{
  "n_layer": 23,
  "d_model": 192,
  "n_head": 6,
  "n_kv_head": 6,
  "head_dim": 32,
  "d_mlp": 768,
  "vocab_size": 6480,
  "activation": "tanh_gelu",
  "norm": "layernorm",
  "norm_place": "pre",
  "norm_eps": 1e-05,
  "positions": "learned",
  "qk_norm": false,
  "attn_scale": 0.177,
  "bias": "all",
  "tie_embeddings": true,
  "parallel_block": false,
  "init": "normal",
  "init_std_qkv": 0.0298,
  "init_std_o": 0.0298,
  "init_std_up": 0.0298,
  "init_std_down": 0.0149,
  "optimizer": "soap_variant",
  "lr": 0.00495,
  "lr_mult_up": 1.03,
  "beta1": 0.95,
  "beta2": 0.95,
  "lr_head": 0.0146,
  "warmup_steps": 200,
  "schedule": "wsd",
  "decay_fraction": 0.638,
  "decay_shape": "linear",
  "final_lr_fraction": 0.02,
  "batch_tokens": 131072,
  "seq_len": 256,
  "doc_mask": true,
  "train_tokens": 420900000,
  "steps": 3212,
  "dataset": "wikipedia_en"
}
Each number is 500 + 40 x the weight over its row's rms, rounded and kept within 0 to 999. Layers, rows and columns count from 0. Numbers have three digits each. The size before them is the row's rms in percent of the matrix's.

# layer 7 MLP up, 768x192, rms 0.177, rows 100-313, columns 0-63
112:559465544526548516540502526488568501522508519482432478519468434502503577518555460609561522442472447461546601550525444523542455475398527446570517515463410526532547495486524500519580512482497447
114:479467499531484470461528489496490539475429494536487464554521482529499518522511487438502554476534479458464539533452425531382421530496525480524473500475544493485454458526524493485542487561580463
093:494478479537503529477459489494523502434528503576553534480452547458479485500459504594541503430493477464513508471482436470489480465437505503548548490503508502488429512526483471509544524452499529
100:486517519498500424454432457481538515481451483522486456520474538499503519443541503562529437374495502537446501526539592542541466430469493529531490506524466515485480540481573514475535461523432482
107:464574491609480455501549531422410490516474522399509470518457541525441566492493508495421436588476483516489534510505507499513453526461502499517449479512485466491476472489425532493526463487496476
098:535510470522495486484532489529584413552604513505443465497492466460480500520580514528416541470461489435520507435511497509521481499510442470529508526471514404547372532445502486495484527438523470
095:489555479437548516503452524535530465504503489479541523518488508473529521529478498513463433478499531416565552470547447515561472459492482496505491494531573487488485378509511425463485544455501523
100:537473518557434498478520517476398465485486510455528525489571456467537538541512485548530411473488484493467456558507421578530520470414493560454425467496535519508478527548498494486530523424469478
096:512449483549544486542454514555511491523554525502502488464492506480478470420478513425517493445478451487538586489580563446465534490433467494497525538463517454553463556552563452530509549535463498
104:487480442501473515550438543529414466502517431427473482462498464505531508450500496548541450479436413460444493503483409485566470450530489530434564513463489475542495517510526510524482488538544465
097:495486469484519480477511500506485488456582536503513593417519521499463534494453616557554455530506474507481467477534422490496456487493472511505475534517524553517566504498500546469533453537560574
099:569528475501526564512499478480467459556426452450530484492463519595473450506537490536533462498488481524493482425570471514546498542501485534396472386488500492506524515450537464518453575459544550
107:467532460496459476482493533552554488540517537525453506530537514516527459506524525465478490497476513471540505465464437479456481511505470474416503538485468480583553578534519483498488534523467521
098:534567538544574521543539513548528405500528501479587475458509542442511479497607456508560487497524563487420537510499480515478478503490476501489517486462548505516458538503495572443528453514499535
096:502526517477497598420544470489472488548494459560481525467520518496485430500412548576560428405586549454515527491518412446395506509469491453468482463595530469465554498403526452486482544500496471
103:443436527558470510489433447500452442525500501486471450527533499523419507496475559555522470520491466542528552518478472540529466471479461460503521481511546570511544529517453404523427484459456563
091:475499432481498502464458503514484591553486547502543425543591501553514485439496472501501486497456501511510479437465536513550470560478486566550567566543468472506465495497485544513538486468555529
096:548525517523490530464528452559426518480457501510453476461410549541513408510533530536510533458499429530456472512499423549531538530508482508484435539486468531458494537513491481449529512491510424
101:530466479533501541512504511527574457491538493454533502548464444454488596431514458566533501543482490515452537504486509491491557474456437474440488442533515451447467509517589480508479498565508515
093:533432509420450478562586458497454457498454474501474472475457532562521410575447553461568521442459481511466524476454529514515499455457503441477600458483499503499464556514519486521502535465506547
109:492421536490469517500532466477558472587451498551559488528495465489380509531439469508477516465621513474480430537626434483509550473455499427461511469509534483512534541488473465580445534539506487
091:518514545474501539544544584512445504460519511513519532515562547556506482460602505493516485504465475527539485522468534444505521512454491444499526395484511489484475561461518518442504491459551475
097:514496505507501539465521563458515518530522491489456511439365478534488491500546457508523503541512513473568539439520560460521513551516474466514508477490535484451538514544509570486487471517483463
090:511559507534531468388495455507526441488609547503479525591566448444568530434511448455500401513496480487551440452513455426525512502464406489541545503534479453515440505541490489504541523525549477
106:467509492436535488448507459503473535457559473502509551544552513490510489503566566549474564481494522495522494479489543471515564486520502477476521509519518503432423552552611511473571504468485526
107:466520525516484460485553602507478542524572540467488483484507462472472588459507512466547616546517464494543519463467525456505436488497518579432527538450513422456482474548556530521551493502463480
086:470528554465533526498454443519506534402531400473567544532531525513469483490509556451476517547441452500400521425496451512471583476522442534523482552530416473514478451522444576508465440557553507
091:508470492499505563517540434472503538512434552587469559526510489577494498506548478566527472568444481454529517505509563517487502607509462531480511477518495478532473461556519488462555467427509522
099:508490601514480507526510525477467429523474491556519442468490448541498521574484452528568488470511586493459478414501611525497491512391521549497503460508507530492454475519511500539406534478524484
078:477519549531444573482430484506443489548542399499523495491502543486472439477511425482494516517516481466473532508504510568476504458503546563505488488452467494471497417459456520503557487496482464
102:508514497474517475513550495459463477531515517513448544459497505519545528508492508473521533504499488495474512518572519478507527441506517475607524457554497516523498479500444518460508428581430516
088:520518512555450484523565492545440520534582549483488559521458509511447520466475499498504510464517531498588517483508542486526496495553496470494482500492488494499465475541580543472419537557510470
100:504436502526470424448481361578473482514576446519492508481488434498562486465466469525497501487535520426483524450533494443519487528473505499486455496534507508486471481487418475496548498563492411
113:518477448562443408557511514446401450513521486485515499523561491523490555507513428509498471503520474473489522462522513487515481497551464505526523533501470447512539527527607422530571494470411449
095:427501603478445520519495545490539487509498507534471480489414469558468488530480462520472501577498502499431484507535474484587476480495442559479539549520425535557500480505488520537485518476557534
096:485481427510487480493514553484491483506571513507520511509520507535564500460526483543483525527539472513567502549546494559496507485498559509490515455519539494481584505555456511560506470551446516
103:519597474466501523515530484491547454497484474481534532495474520497549511422497447517557455543531476499460486573559577508468458473534447513556472538517405506415509484542511450488482413465533489
104:321537449501548565476407437508513497473496473471537523476502447418466507492524532517450479524452510471450575479522526554548449436464518520519438543466489465524494535486470553550533519418517489
112:576484481459559494426518505427470496435357440495490526582507597534451428448433561504475463500526553476500525526485490468518436514516514566438506474497509572498519455499502592516496546523491468
101:567538522502440455482478480445417405505483483466493507504495426526475472488515417488457479511530501551498467470542547533540506545434470417425532535442481540558493555508452450488496508528430468
094:517464497530509477528431534446491421412592518532495532515537472498480446546491453517505483437526558474471485496514505523480544561543607493484459543550450508495510473541587423469499483480510521
097:570506502495489522539448511528453458500521537544429538498489458579476557491447473430517479545494531462429537504523501525477430500531490523424536562489484457562462511514512477580424508583527464
105:477472568527484505474496506537497473534510459470561521454469494495526487496470476531537512515492475496534469490495512458531447533495522484560434491482478437462474519507457518522533488487459513
101:540499338532503387519539500442448453564545528498501461536444524463491392546490512495524500477464563484598482484513573465560502490532506502508468495527464538499506459515515537501517474517470479
104:546514490433498433559514532521553436512446561507451477490495445540550469441478481561493546574509479501488486478517532575462542508437531505476538481501462551462423544513475512512474501494472489
100:530510521468531495450460524418524499487477490474502522531519423577560462506488421462613484514512534495526482512488436432520484518508523481516501492530516494484494428511401568531463520500536478
097:541479485513495486475570547604524430462529521459529483544465502478529517478469486528512453527542477561500501487490465500566443515559546460468568530448525496445405516550512582482483479606501535
086:463501500515446562455530497490493508482459594457550454496540495498434471524534499425516428504505477482558505528459485525512482551423499479524435475494518479434525512599476413484469543475400466
105:500447453431463506509528490533474481497501532499492469460510390456457415535537474492555511536512499523460530513513529500516567495523541495466506487432465480447513470524446418473503549549537516
104:540490500475536525506482456492450452514486557487447530485509536541528451555431516522538497489482503471484525535534479520447415524572519540482530562484514474567552446459622496496522416431478487
111:420546545537544494488536451449506529424494517539516506560477474566465527566483489523521500479516496439457564550563622482510518566472517456579612501526534491484484498517493493449510466490428495
106:520493459465576549477466479481477421520521453525442532504441501575468470588504496546501462485485483477446558480527508537520484474456485498517583455512537539433504410501500500465578541466525498
105:459467504504564511584534473474502494476491499494485499477489538521525500499553561511458457503552560470484481464576482490561505537482571453458552464519513453517482491477444476449537380459489483
081:446509585453500463543541503461439482502518571510503493490452576487457518538436464489475470477508479456507471513519505506528599478399525481437546546499414545509563450483511500457483532525508554
095:475425564564513472447507457486555449510531493548559463529524532429476532539456491519461531461475479452564568458482429544449523470491551430519441505489475486521582539521477538513497389539537478
096:508519508505500384430546497412420458512503536509561491533502467505456436520538445514564435529528520492485520529515512534461519466516476462498587601463484549468467502462521528502550549552571499
091:483550597485536509511470485520500458517490480531440456497466496541507514485502460473524467527537487430500467458439508482441547491490521528494475464424512477516561504486401417501488555512493519
095:555486523540521502445482490465502489526458467510511465537456516531485494551466520517454538430505510511512529428427571499493516518464471533415497494483481466550428542455505554526447539463575503
099:499525520421516538600475482490484440467445553520513521456477482508418566520473586519483474512556505556493479553527609493506416531536427460471489550559518486510468529535526517493466468480515478
102:496499498499472484515518528518520501542369506493477531478466491565464486466430496467493457502585518533424492410504443460523456435480518432520479523484543544500506474505527548462521534554551469
098:509533487496502497459524529523459503510478502500537427578582539428465498516513498491519493454525457455470496453500545515552467594466523510499501489510494483465467507554551506448527498504518463
098:447571497526467431551515493526454521461540453499467529539453488539377505519466541501485510526491467525546567534568556577508542467502654497532489496516514486437509522542506523560501476470539496
107:518510554480540442490509531497484495415417568509541457479492503439480513468517510446484552428488452495457431493553459478539515427507505464491416556533531485489514525468548496508526473484465506
106:495509486444516551575569573474530539502531522542538518497550462514469531573488492462566528441570505543496414499524550409498486574519516435470569572548569523506460521517492514409472481456540489
111:480497500478560443502533477475496491446477494532547440523506527430499426468457530508521428435492465501500504496476561475543499522446478485454493507470433578538551518482414410526503496489446504
093:512476425526508551480480529549484480500459489477468460502557505471476427416501515495508437524504523469502492508531502474538479535504562543439510504534495544485435520474515486483489478496363564
102:515559531460489454556514528528481476475526449472460464465550482461475460519495544537446452430451463487484500518506519516543526577471499490570515495555493480544481510563521539578480491486534543
102:437542507520497463464476462586559484529485465498555518533478513463483524527546451488467504534457502571509501502556529497525532559468509505487486510496419545508521546506487444541479489450485480
109:555501456518565557454499468508488522547508508553507481494497495522458496541452453447501567558616456482506546509516449433549537503520450490458465467533527526474492449482516495540589555473558461
097:461613496461512491516549526442539438507496511501431538522490462441482447495540496514534560546492508505475513479552486445501493509479378499492518469526528475471510504523512474494435522518510527
090:565487488513436523485511429485527481470524492469455519496435505548470507474531525514491442500511535453593531508436513500499492495514500485455620483434473513459450516536495470448479495525523525
100:506506526472553532527480445544535483468497423509468478461506471539433494588488560444458475481521533508544473453500501555492501557471534522516582444521509480485527508431560482478503574552540439
100:450541493461474570481501490464507530512504479538500426506495443489536564488496403551493487502489448531441543505557546456472474490441459443554516536603502585481523494508575549521546478494468466
108:499504505546455483517539483482477450520473527519549507436464575415445451451472518535503478423505609485496561537488433437519487484452488505473462460475556564501547488473573458541454508482493443
099:517514535507478479553489454499518468435413513537515481465527480576499524494555544482458511525454516530484506467483502561505475560549453478427471474544476547496498527584597569506451537452458537
087:537436434542584473547491483477508507487500484500512517465496547475517486569507456538521477541478507402438515432464465487515530483512567497495486557539441529469515559449534427500487427472484401
095:495507493491467472455550478488512456497536503521510569417445482469522479526559484505481498549533467471423489407551497501441551522525498474509558454542502471547603551486531556513599438499498519
095:437539536502522481459410430476530423472538489520409434456478439445503520473571469497550502512494479527533458534564485434453538502585477464469484440550489517520496484526430453553491504480540482
101:519521578484542480533540497489499504440530451436595480467491538523514509504511500466477516521486469538472467542488492474509494482447475547494485470480528521533503552500474505448496434537459533
091:581438513553453554556518529483512481526507528458518461501505457477484493514509533521548523543528516538530445409594498466505466496545587471567421471516481496456486393505542510512516451520461447
090:580546511519440479525478481467525528474544491460477526513476496464447478431441520487505573447542505481489436467460569459559554519500606523454527464454480506472475506542520474471446460531498504
089:521571484506440487428418450456476506522501566476470453504500512526506459481485469547545475468447471503486499525488551568562474511443472572505562536491444536524491523528510513559536571480567565
104:540448506598489488434456559404546515565491465470525419511527483507496499525560472477459508495475494500529587474558500433494501531521524484521523506536447582499485522528372465504488523484479506
109:527539477466501549554565512479488411510459494549490445556556509474498449564486528518558499487480476470420479493492457413510466535571575528520547532515434495473513454482496488477451563596511475
102:493484558503531554515534547507455488528492450455500502517554362469497444533556561441482500478467476567486446465456493592514480530476556523462476512523488537519571500534550531475525500517445518
105:514566512512535501525521524484495584487484508494543472469521516513558479484481470456522492474509466543545461433483528401448487539530447429492481470518516488432559544515448457531568482430557512
103:529549445443563544499433466537471470422475513458535492531446525491455473500459500507513474500514546556476508454553570480520423525568503508501535517538530459489478432540538561453580475428478544
099:524463519554409455587552479540470502536502500476534510486490470519511541504489457494481471548557483561457447472467513404491397503409551521507464508560573522461441523546533585457486563469463503
097:479487533551535541510508476482510447439457512482515425447463494531562455499509432451512515505519482577562487460508564500468523448424443459530506496532534445466493566487460473561560506551513494
102:445526474439524530517550570446501495565424538512546490496506456530449448457526432522492465520427511488515451491481511446479494506538478463493494565531508484464497454517508505515433518476511481
101:503509591505584496450523477505573500574506549531622455476471483502427466573467610441499440509559508495510553548565493473406454523491500487548514481489525454529544460492463507539498540489536477
096:526470472519497489487499479419526490521427526506522467476512496507491500444412510526474478470454528470521534486602435541456490487469447537471511476510493542522523505532526502451567464504557503
093:510513545440519444561514530452463428485498465492589514452474500492469500540470561553471489477481484496475496480488470491614535490482482476459482475548474489484496543506484490508472488508513447
100:491530462512549533485510533576499524520564511527447543559513550553495527503545457428543408576509453467495488440502515469490524584516483517457500514485481536524452500513610456516432490514549477
090:467476537394517431498506496555547484522535493548507526493468540566521533456465503508519467494519578482492524508508440514508466568437470473547529470472501478564498622527486511515478488495560514
108:449464459533503515507505521539566503449482503551516478467502480531458532491499433599493520493561510503379476458436490550472478470504472479567449547500504484497524519435496443526524517517471417
093:461516507532519501455511513492518518556580598462493527473602527545473530483499532545489481513498526538500522429492405496497433490564524547448430509434475552522448504490477562499564445481529488
093:561463545425514506517448497533451530483494502505528495493473488536507425486529510459484528558479418496573502504593529504469471480465542465572575491529533478421465547501579446498546416522544472
105:516410453411517542516491624550510485539462463486507480512513479472542450522456445493496473511481452584466585465495449419559477512567442485522468413571440511540538576532492534458451509514529504
102:555568548477569551461512439505564531541442501537525462480484541488488535512498493469512491544524458479480460511577498498525452464452500501504611517476515533484520491399489497466442504479485501
099:507513495503421486427526475490486541516520509503492459568480517556508452496506572470496508551532487559525513490471535540454521517455537485542507517517514482527469494581489562507484451560569480
093:543600540456511510594518521513518494469502527437545464466433526442519483491513545527449477511551514436555449475550499593432435464635476540528581462498493529448503513467469517495501538493523453
095:574451513540456482496543517547514555515524504454553430527492460523519422573536539529496430442599558584501509473511481500502493495566501475455548532533541456489492581541468439446485547541510458
089:461505521536507507551411504403548462547520478452517509495513498497577431469478431523497551568480506567481529524535438473450519475495536601489465517518483572459473458522492531545529483547490533
099:553530469463483473479561431484473456464540529471478414514510484414473456499457484501524458491603485528419476555532513549484443517498562457502471452517439540461468523459503474550468485505497509
105:474490497449539505546515447471474426574518473484520517458545474541507484437489580444450539527543504481484444437495463540476490429516534491486499514436521503472470553549502527542457472446514448
088:572477439504493491465524503510480504553470568478418474444517549527522556485512489469578482497503553469585480483485553507526473503516435520449493547520554545515496455477473509479544497476507553
105:437537510398501482420546446475590467509489585449453531468556499540443432501538562496501536469450448494547547421464496476547495517499475452559556457499571541560511582489563483383487544488501487
087:462480571479507482499539552467547514422469552549450516521524442513480505452408470474578457512535516471532500550494448446502496566456515498482532518529491530386507502557548486463493552445451522
083:514556507529480568507552506541437478584468463453483470535534606482504543515489453542522546501491419482544488491521551514520457469493475437536496499496501508529536494459498515514478478499525487
089:461499451415445528477518523500539478525466547493482489401476496483494501514490494561451483508578477467453486523441570540562460485555414423486487428435487493563561461484463450499477515486511443
097:481495545449491535478520475536476458523583513475504535492484507531555545553532519505552518534506458521526510461549541538535440578571482472524524533436579413509491498526516498587501520449561497
107:571478413488477523419513476459509474494512511498459520490489515552479449454472535437535545602542474570461398440479540410467511512532505471444488452465495525523485533471480516486500474440423491
090:486514450486476500567518517545531441527594503435518464486548524491573458494439512450569519548554504412435452454508469527472515499485496507497456526492488517491484451588442565506483473503459514
101:499464478475521542522554491533431530503528498495493489537474524473502469489502529446455466507562518540456529535509446479521422525458451448515489531469471585458555494476513517553576503552524492
091:485449452535440494488487479543497548513459557425577473481539473468570496554451465478548449464542568542535560464474490490477488508525562528489511454511481565471431482492520550529520463558472481
103:545517502534549543587524481564481457482512496541595497430491503509463548498467530530479491500548490528541421464527549524560478490470547457494483511507567553546548597442400490506569500512506540
104:467503487480522508518506465532577480512481450461525510593467559494489494536545537575535457455523534484484464447550481552484462462543509504500548491490478537483461441471521505519496546538503370
105:496509550569500494516478500559423477469465510484519458526451436544505491514433494466510544491510482488525473552496484532447484474458458477546472491538534538484450510483552501490448434519551523
100:469561493498515465527531531450559466509586494468565462512553447510534472508486509486484476501532548490550500510457489457466462512449513502446570479498486523554443533513434508469562548492560472
104:481451535559482424489494537553536429558551525524574478448514508496481496459504516529476451431545534438491540457455453562493510463525485427479424526429530488510508456561432509485492497470529529
094:560523491549474531520444509453530548537526436543520500463455417516527404531465500526528526484497560518429488499502498482454480460507539463546479451498551568530521542448485496475505533458452501
108:478504545471579493452488479555526518440519471443519496498501499460499555478434502531487470516508532623496560495537455452511438490410535449430467542580461547437518536567520593514529513475473513
102:451443493606491491537480500508499388540565543476541556428532550490527568561433514485495501522572455499476532523474576524562500453477545433511489465510500495508540506570525511526554453557522518
102:448496491492502536486530486523532465446449499483485560490545476485490481439481544529506507464507497500483461511496473490514521508435485501547463481496435484535501514479524476498523599523478518
103:501548486552460468502460493435377496508508511488457591553484504530487575500500520529541527496515456498510455486528456484479510525476385486490506536629550425527480507478556518494540456508514494
113:474600466584501485462507450542502581462439548452468513480481476540547415485516483492508466535510469494477439504477526472462549529453486531493455492536515527497453467547513476528488549526520532
108:523460387515551510443448435496533473560496483500569534532424432493414523509496491465577603513519458484547516524519558482451446503491508487489508481543468505489523499564465568533486466418475479
099:415527548456457447513549506484490469504467506479490489498463508514492530473539531510536455524495484487605506410500525467477545481495460493602562498643513507455478580497501554448520542525561535
088:433435575481506534512525539429500501581503533489441485496475487554504471521505461544463548497532474455440476485575547474558519418477395519536531502481457546582516475476523462564564478554491486
105:524470534552530454532445430555452514490508507500512508589589532501528476507527473557524508495534525592538518477433524466435515497498504511521519522519534534517457535450524567549485557440464490
085:476492517523523536530478483478474496520481546522490507564510491461436491560505507591564477524547544524502522528441524485490465509523539488541551463472469479512450568484541587574570514527453481
092:483555522441487498493442475462541490511453472488506505562521541507524473455473498535476579512521454523574468561439561503447592492545511488549490526439496467572474460518548480531405462515502464
103:474527652448529556483539525472529574493512497458520507486427556497515503470461421525608520537495459421540476539496458424502539541527512546489522502475468547453576475509480481473480517398502454
111:494537528507533482498486452483491506553407495437521506443464527509536499521454506471472430414516470530447487545502506530543523496506540483446506563488515486535425539477453475483564441510486523
108:464491542526527521578534552498511481501534517478560408435429428492545469565526470493487521414485517510470515423385527453540440431503539490548524470451503504538520567485465487465514448517514518
097:537573504512501504454496487606481547530474421468448493538543525526436409508494533475563526512547502551537479566537524562480518508499536526429503528442515466559523439516521473494472504525462543
109:462511466525453500503489489522544560515512485472483584467495511521470515543440603494519468504503479458565520465527483539562473512441561476524586484538498481534515442552518556560526523537466498
090:501511519398487560450532520541504498436538572602489521562480506571544497536489497518504502489425504506558403486557457487500467466526411480472500496518480501576498482493518511466527492579491488
103:493489531549482492547560462495552464525488508512489488467496487423499485527555540515489497554442513461455544573507455499516552469474493518538514514534506562514502452583546493481475461523511522
102:438553520500591516488523545461498478551478515432573449501566433533503446509513524502504455505535499526568466479521442508488486543525527463528540480492483470539517510484470445507547462446471460
093:502475509491560493450487543528497473536535508519515489515490477477500526487501486465463493529524567539563499517525452558542522505546534554434559361470469510553483584423436535413513515519540507
092:443511473564396452491534463536471450500579539474505508509534548445481454477475494487516514440483426566461489464483478479513483569558468518481413506487501449521474480566430486455467456426466466
103:579547512468548521483458519426489501420527455522505564442533456516550537496431516558466477457433485570455508422560476479553494523456524502544541460520449562529545522574423595535501573479534516
100:520572527453472448433522497571533447471518449548571454457521542525562540536476574509466514428458474503467485494534529519489446560499533570411503469486485494536422547547466511446560488564448526
110:479464462477518512503505454507504448429494501507535516488528476481538549543561504558449420531565493528477418509486500532501547503474500440450522527527504468481513471547494522589503450410449480
094:436563503494480538510614482510484544462529523385449549553578504460526434519524586475517517486409507564477498423444510537454552540483503497501554438506508528571503511426511474491488533549477420
118:514444477539575508543573554486519514569535533516505510498493561476443488480485645487548528536475475465508470468539534461504476547523475441575510482553454570492501511474513452506536443546491459
105:460499513480484486561450488472511494489551434586557508499509497510491492497467482476517512482502446508527500448508536468470547573509471561523546504533516483469500463530502484516520530446498477
092:511472570453490508435605509488517507479521518554451520499513503473529466517395477506488449550536486510554497524512472458523481509472541447496507476481472471545554517519508579459517433525473474
092:551497449435450513477491561574528440425493491472493552527504517496467430497472543502479412576476557554538560481543541515513494476463580477472541481494531510469501587581513440501535461500512464
086:494518493454477573485597499507490491468483536557542472483550515500504497477543502462486524496549436466504502508451532525519450416503487480484489471568436559513489543579499413519558421500463466
099:500438478553509505494499476505511494548457474469482457477430527505479437551512419562528473533546487495517500441527522417526441506490535531483564520558487524567492473528498584442516508483542560
104:493541463566547596516543581441458470467511530538527489551505448532495539546448475515527507512568518509560435518497514566488500477441527483482495503516449519544491509463477456556572523524525455
099:458446526463497495512534510468432487496494476478483523440493507520473510481561537425495428474441547466529476502512501488478526541472481444443521501478477531515444540460468471449504514446506571
107:532478490547477505508562489500519389449456450465497533487476454457531541533464527485507541481576535500489500601464501505524486498503504463495500493519486525531482459500554505520549550525424452
108:452513503506464537483532572437495463474412445467467526485474539526530557515545437517529522562481532494524436481545502489515560531527519510545461440545541551544516475492456504510480518438579446
106:438484559493454450468576508574494468540513492484461502527503489424520484601536530477509433518519463475559499519517580536494566469501461529464573490577512463556434525541536502483513526520469559
091:513542486493473468526508458570546537450457539481551539544544455518507484487485526486414548467526490527457508449528490512520533588432461515568522451513497528504446571440500496494482486529477538
088:498517525476403440489478521501505526500505513519472494526481488468559537496541505487536508585468476485573530453455516508492521542500466423506466533591531516540495415464448515481483465498455460
095:479446497481476486505453502410479557582500476521528403438591515534513496500522474494493547497501452548450529560501497442465505536498463429481541470541469518458527510520522483571551519400534520
094:456531447508503496499512532492564426586555552496525483495564500571496406483521459444460488415447545543533537470508565470498487526466506469505476519541477445510412492524517442484476554497531479
096:567480496564516490443552489505489473520530520479546483550550554539521545529574527406464495493453450527479468510555570550515488495496454483552476341462496485494471513514537402519484526480493423
101:472489490511483436480540470474528524552453451477559498524447523529412501467524453529472456467493467391469542409461520475528500499466493492483526481531492526536510519500524599478474429472498495
095:521525483467462478549490535523487485562466428462519503508511571440458546510538492517535483518496459498481457483564513486511519507424484470536494528490607483568521455613561426474477528507542511
104:562497481466491484437445508534537516477517497512489517462476498506533558505534454505496467460500461479565508518530548497576383517474525463571512505515539481496517545532474417524494483498485405
102:468507486543590516519528453517493486496504540494480542486509461511489454418510487446435466466454503484446512438530470492532473496566459518500468512482482478491550464530440484547516451503442462
089:491505546533554585516499485464523607580510420432509480519465465548452470520501385522515485452489469482503511539447399489536411472522538516508538523515519553525390557535498470531456506523496495
100:557486456486508436532518472483451443504447493520415407499514489529478551526554530535559595537527513529501529564497434489410490512449526484526520542495475501506481542504478475452432469469527469
108:475458546537535429431499474464446489441481512501561458442507532439549496463441421487551489527475508519510509494556508532483474421482501474500520471553498525576448485568614443481516517499535466
099:498421562412512496476534494508472502516494462478526472457532551564431493482407533463488474505490487513428485465468519502471462506489394603492512494524512537535479465521500461555458574465474494
092:461443494466532546397520475486508561565478434540498480572552538501493450534497410506493469519516534512465474482477601533462504525481456536450461516484534504466520501491492476502466480489518435
102:459492495496478517464424542532498493491450557499463492492514514497484472483556456447473527505469504464583440490443492507471493562462502400505501509540514536500508481533492447549504524522458454
101:534471509614414497490452464557467488574492465564562470459521495456486558558502470468505468437560519523513591479498515518484539415470527477470458467519478454548598573488463526506511486517533474
095:476488447548509568511523528516545455493565452519555471464539528484489510500465504496585458495553522488409431458478383466441535484450525524517475512480548470508543488535479524487590556454481497
113:484435512464520513495497496468557458530423477486509512440473450557475489547495393501423550507478468522487500509476527495500545511495491467504464475509490479545529526501448513379550575483487464
103:608537521463478555543469481545468482463556429552508518452521526524433508515475457499482507492519462504462561576474528529476418488488486488526504525497515510519508540533501489397438473610461569
104:549540570458531551497428450496513562423487492448533505515488461631473505510495512503463547432519433458519514511461540456549473497484508480470543516448510570533430482475515483534526460448418518
110:509484490466411567478483519468515482500503482514446463565539482438517453543506448545445491519518549519427504480541474550455519486480440470505493567481457486487479522545524516480483463570526430
101:477431493564514459527495567468503465533483399443456566506431551549535506513526504484514456485510526487480510416535511517504447443583436498507478472547499479508555592527455511456513476500527476
107:558527421415506564507560535480517496500523536513511552557511510531495506473486497417523499457586468530532540471488622461467465517541477511555479547572475447399466538533490583533492509526558534
102:401494471560530524545524628574463474469536419513481476449441520511563544529554485409476458533482391473460518438520532548526445506536499444592548445420473460512493514548485468470494443506554512
092:465551575483483464437487423508498495487503530468557522507496525512421500516548468498456453487454491433498547505442497510492413482509567429510510462414461480475457468455560495535488471473555498
116:452452482540510470476447467540529515552521567493530475501501504504508518507462530457411554502529502532580474470531530510490488535462510454529504480524494488542472491521455526522524474514500467
096:446513545528466454503488544472532548541500517473513491476499469530460477474524596493508470543495500495486475433482538535574525591507500517516545466485449470457521576579486499553489488518429474
112:466495511456459415574475475474504487557519494500552454533497533516518464492553512448479512512530542536414538498530529510551509490462500492547513501475532499518585482446475432430464452523538576
097:562483477483503425470509539456518501489486416526568505414538508564471538540496540532474458537515471535436502465476495544561462511445538500544505430526467524566517501489496458454472502481471493
095:531506525519469422516563456469470481448544535524523484495480531439510472498557498449502522518484443525522557398538451450541513556447440509480508480548548497435444484459505471551455471569502558
087:484514473556490552459477512516420486498468397477567429532494493518513551524420528482527502475478545522521518469466542465533463467478453490474496504593485425541505477564531533481623595516472518
102:518521506517473514503444483491514500515550470468504544436593473474509515484509502425466573433465425499478509478551460487524460491513534541562438520451548498585527548441487502577487544469473471
093:531510479531476398491510471540457445527519561511527464546478551478561510477453480526472444529515517460550498439478496417531484531488480510477426535459487513524444523542466477511466488516466497
101:558515489481466564481463443489538439452485495519553524474428489517459447579478479507509540442502499484523503435623503517463520489495504504494563536467448557582520519476466452509491515499475533
091:511520471427508506535564480548496536500448463477476465470388520421535486576510558515446438448602496505485520514485592512500486545449536454561534486509474537503473546493575542501548511495524458
096:614492472505509521507509480485501506514482458503481510441467483459410501463550523561472532569501473478475448553531438448511575532484505481451516553487521486513499491502459523522540569467475507
094:534492515446479526489489544518554477445518471523471493485490533511389477480503548500513462483492465444463504502559518494486485504464420525413512542557468466458575500473501468429526530399509571
093:465547458574504474481545538479526529555529546473482500493481456484468502487489490526508504503526483445576532499518417539510600547563549486505437454427449508497448537518533488461386486491515524
096:502467535481470462519530465458483550566504514532530542528498502453433489640492462501528508501455483471532581453505548502513532530478554469510479449462491505436565470440454514474560551487511571
106:508475498507475467462501559458531535509509541532546489490509541543444591492479526474556551614514451496488516512581492494509446508453467505490428464509550501511558483495452478490499526464488478
091:519518542469447586476462473505526453498552447558468487510476528457542498478502486561504495469499500407507475542538487534581533480528493515521482500491474532490505461435497518497464510536553509
111:526481486519467549528483479430503507519508526525473493499573466560441529498553439552523586501487466497462458453508529519565541447515458488507539518509552494414548552468505525459551573452471466
101:574590514555505578436529443442523480484530512438528506475498495538500459521546508474549459601465511453506562493516530547456523589510504426496465449470540475495541575488500447535534523425536509
098:524475463465525507517472508501484501517567388485537435530520537499476540522573484491499515519484561481472536493459495440464498487486518427509598536481454508561447488505484559504509502514537499
099:538540548522406510519517480544485480513501515476521513608562461548492459552486515496446511516448513535433551543580493481511454487467526477526481520483539535539440495483466471492492571498535519
105:492483515425507491480444492477513511553505454478465477571472488547462470443477468562477496512488567465478500484564463490501480489462485423541474467520434614497536532482420477455497502448486548
100:548506484486501478521510548481546442501403558490481463534569519538475526518423502518508565433526448498539502489516481484464471530493520521504515500533490496494538507439411427541509564475486548
102:557490533410516509502498472457510476576480485534591568433525542522486500526472542419513527561577525582446522480498496521516460500479501488510513517538531509531532619567502515489491547515589473
095:451467511478559529460497431489501467584480526541555482535438483491494463461476519528460483543548615516556523485479462498471493442497410473481502543460432493456496481505491488412512452477609484
101:574541487429484507450521504467519477472505493481425513568511463516517504509468562539469457466509466467530511480511395522506532550523496551500505559546397496549551484462488505407565495538447518
102:500492503539515438562550494514508472528505521445539483440488460417486513515548528487550485497567434487447559428525439604536537535546567491505509418457524468432470536554463469501497434509429487
087:387478464570479512529511433484515486499520491546502467526495413494502465481474563552483472527465487471484504581497397481412521537442503488464481486514453398458462546526534552504472513541528552
103:483523460534507598492533503515423444492441518505486498538519519491572484542516557465481454423483490440540502437530459622548521514481526525542534455565483481621499517494463471563468550541529515
099:506556591476476472536526527477392434510560488524512504461506564527464516434454567504519510446541468439509578499510481516500514462396478507473461418497496513420494510465484474526493534465454466
089:472530481513536574481544539461497524437522441575535570489511519477481515446513448509495413485447534490468427483443417489559514487455496496442544573515457545522542526500469587553523553506469517
090:478515483499512551494578466548451480520489537443541589515465462461550475542492522520455436418580476467459577544569509484579505523486525423489581533451559527470567499506517497466559527498496537